config = dict(
    n_head=4,
    n_kv_head=4,
    head_dim=32,
    d_mlp=256,
    norm_place='pre',
    beta2=0.95,
    lr_head=0.00858,
    warmup_steps=213,
)
Each number is 500 + 50 x the weight over its row's rms, rounded and kept within 0 to 999. Layers, rows and columns count from 0. Numbers have three digits each. The size before them is the row's rms in percent of the matrix's.

# layer 5 MLP up, 256x96, rms 0.12, rows 218-232, columns 0-95
104:534477556443462523530484430466515510542502464590502434485443438620409510480504395418451400486507504601450594484489491482466505446554540561494617503547471509536579524534562519545474519444429449528533516549537511402565520437457494401554489533530503495515584440534517485531559526469461509575
093:596504486478438463487573483483448572581441515504404454584426478488490532494496538453456388507445434473443448577538554457484462526516558431451553369516475405471492497509435537538493508475541493454511448458585438559487540502465531447553521510432497476589561481588471453501466511506488521376
093:468532562483477506464502513499472481448551585526428510555441457463546543449457511408532535431505454479454437586627519490549497522489579382499420462509462522505515551431473466498544564538516455423476553467557452607543497474474554394530475474549500514492474465654548482528470524534457602492
101:487455481491443458549537519446514419484551563506451481529479502536452424512488501525480515533424495570387441553495513422616554423529531518550516484532394506474517515436425482448521491589465479597526595543440474519400536527455473506539529513539522486485522480518505647561379453477539440527
090:554524507448496579587490488426425505454504536443409469517501579504459455548486507447590485498469452487459594507462485430501562521561486521528555469567523467506598624479507447536449466485464467477530549489551524497541445656556533512486623515505402492593523579508550524558441520486499483473
093:490565510513528337500505484538494445544542488483506428545524521480547513461496484473578507449511500517435439532477426534549583516571575531436537503574573480485563523427517562621548547479388430488554501555463497560574453539583470499472543518454482523517437532465487402481439555485425585471
085:602602606612580406522533491540535447486481568458595481547520483543454542527448459569503496531457507513539520490467491563501595471590461488492450471461569490499521570468526448629555468506487431435400486457514449558584528580490543483461451500491534596525510464482494460510520455517526541470
101:445464494539480478518459525539608443475515535596550484556558519510497508532526474440477457570536506522553470602435446485506518434440509497477531454597503364561543542517568482454540510577572423537481554548455430514446525546553590509571589458473468390512508519443426462542570460494517431493
096:453497530481424408467613481481512494520585495469550495512461487547540483471459424523454442527478489511528448476479437390510556536540466525513486435585591539496546470486494617430547479588531549499428493504453439498405458542447575485489558564430528425469525470488447476418387544536535580532
093:574574495413433527514465575502517515486547567487410488446431499460535562533474532506617440508521480528431493456494469452540464456512541468500583520548438472499587523554495467524387388432500371542476410497601507528531481629524517497488485480456571489482473459479538556575496490549470515476
099:518513573578461413582509554548477475556521547523558555546504541488398496497545441524437420536575546552545454536466477554494500465517512541433569444482507451530473481464579524579497560530481576586522528501554486462477597546452502449553580533518455380578561478527459441431456465406436505472
102:459506474483402553539584440531395391438510519546456466503458469448570488473461448522478494497430481554536495514530478519534516437469457484509445355512475514503471474487622460575562459458447449423529455493586465564472543498454534500513457461444453519521567484464494502473371552526499456374
091:522440635507517484602521532461561548496522556497523478463562429519530533466574532468519504470494539517542489472474505467487508467518572530437525492649506479466473471553574488545530489564483539546507534573412511475556547484531576501558529492446461486504554529383379405461513528485353539442
098:515464511472468523466569461452418496624542570428536535471440519521523458459432549448550571419430468598463534525474511522510539463480379437568469532610476469545505568483560468523513513551521424533574532539502479452432535586501460444540506454469509518468476490523512580539524462476491510341
101:603571530452535464554542479502488527485617477495420499552516500529476542542467396408472539443497472467535415521538495478584482576511438435462482465558570455607547515469438405494402447484429441523460555595449490508471546500433541487472498598471449466493472539561506525508480477422567513537
# layer 5 MLP down (transposed), 256x96, rms 0.134, rows 218-231, columns 0-95
098:464518519535552499467539476582621518501490596520505492534522448430585469582575501527546512579491547560464436450538363551526501563498467442492406420639598477482505498479446497501470552578590539449506429446490521506452478524528540463431444497518472504480474483448526450573507540552477516453
090:473456472549473502548496452465487511541499497493539464541564621405533436513464439579474558511401404475492449453549495548587440498485576441544540534495562463506375488459484512499513445517480573480481459420461580436523484448632504542496525527466576520477510478508526539560531550598423455428
092:472493491523505525506500525492502546462477408463493514435610660557530489454498521459473465528533484490517482530425578560515433383430519506522503520430524474548432534501512533453498450365513608435413435454470544540461435499481483530534514466510551467552455439524480442531488407514482369495
086:541498598469460513527426530447498422500454476497488497498473432453511530642435551524517518477527450497578520434458555483383513501495462485459515518430518531506452430522505505507493562557483429513455502461470506466495449389430428496556518551379548516456470457456505384431616558603500504494
089:560593577512547506533442540542492490424472532511470596524563499526480574551508432561455529628554466498526458464456454496505647431529555539490531473518508452458438477511451543492489522558452521543498584508480517481550628539401468471446430499481536490543558418540451520448485433484573426496
086:489506451469552485473453416468442504520461503477519527491481492451513478523530477454510461422536490561378486518537561520531518459484519630495621384481477570588445522518458549458474439515533557526537499489558580489485438607476548551369434494570471522473554393426507489471501513542586524470
080:500464561503540535436595553401526489375470484517504545452522637519470504500550526518470522564526483578491586494442458510515604509424513522592413504453415514538518459535493536465550574514605484469550588488554511441494462501430534588433583560555506492466516559467464460471443473498509505495
098:481443566472544477490489491449488539511518472523510461374495456568436511503464618423501505493571480533465481578544547575407515472538521462480552547543448527515461439550477458508457417471430502493393525396644548489629424445523562501493492473468536500553497455482487533453529531459569442544
094:531545427602535579475477467490492434480462600486434598525605487500521516399501521473448455444511451463503405552480470498387512462553483486562441495577477491537499568497483450551441511475499429429545500573534580552481404577480514509527506517523494438489442502469441466604504518487461382489
088:448471468443545550553480555637555390457503411453511541482523402414499562523500475480569452541480442533499469444458493448473410411496496477521368568420435526466445433479536469465456575521476510475525496526521523487536510483506489507434472448465517452612519484502521532513498519489440403396
112:542566487513553448520579582583523491531456470557528543468459559547455599399482534570557507516537513554591427498590413493447493388528600520512539400545438522466515551485463445470438504522473505526456489506526541484514487518565547451517510551459420504606474436490462456456510462397459454532
100:499364495532527539508563596459524543597593528454480506486517552460514516471627479512481457488460564591394539479383507519515397463478508531543508456500484507487440461492579550504582495453558537498443467401456465519525523474493472510472430513559506530440506507538485494500566519387585495421
087:538465430554564553526474399517494607499522448400514502477497567501576457562591504420502471541480480436505443543432489464554509516542493526520452585505550610472456450515435455487475554467455528531500456440593506437509407461559447533458436544562508541546531455595568533473517497560548443419
102:478488492512466496489527330530371528481558402512552493566618430458461490507581596545465517490519486455478509486551515530554477522510513525525456467468559454447515442545436501522447569495476611496443524477515449428522511594493417424525547483487531501495486474450581511529421431459461410479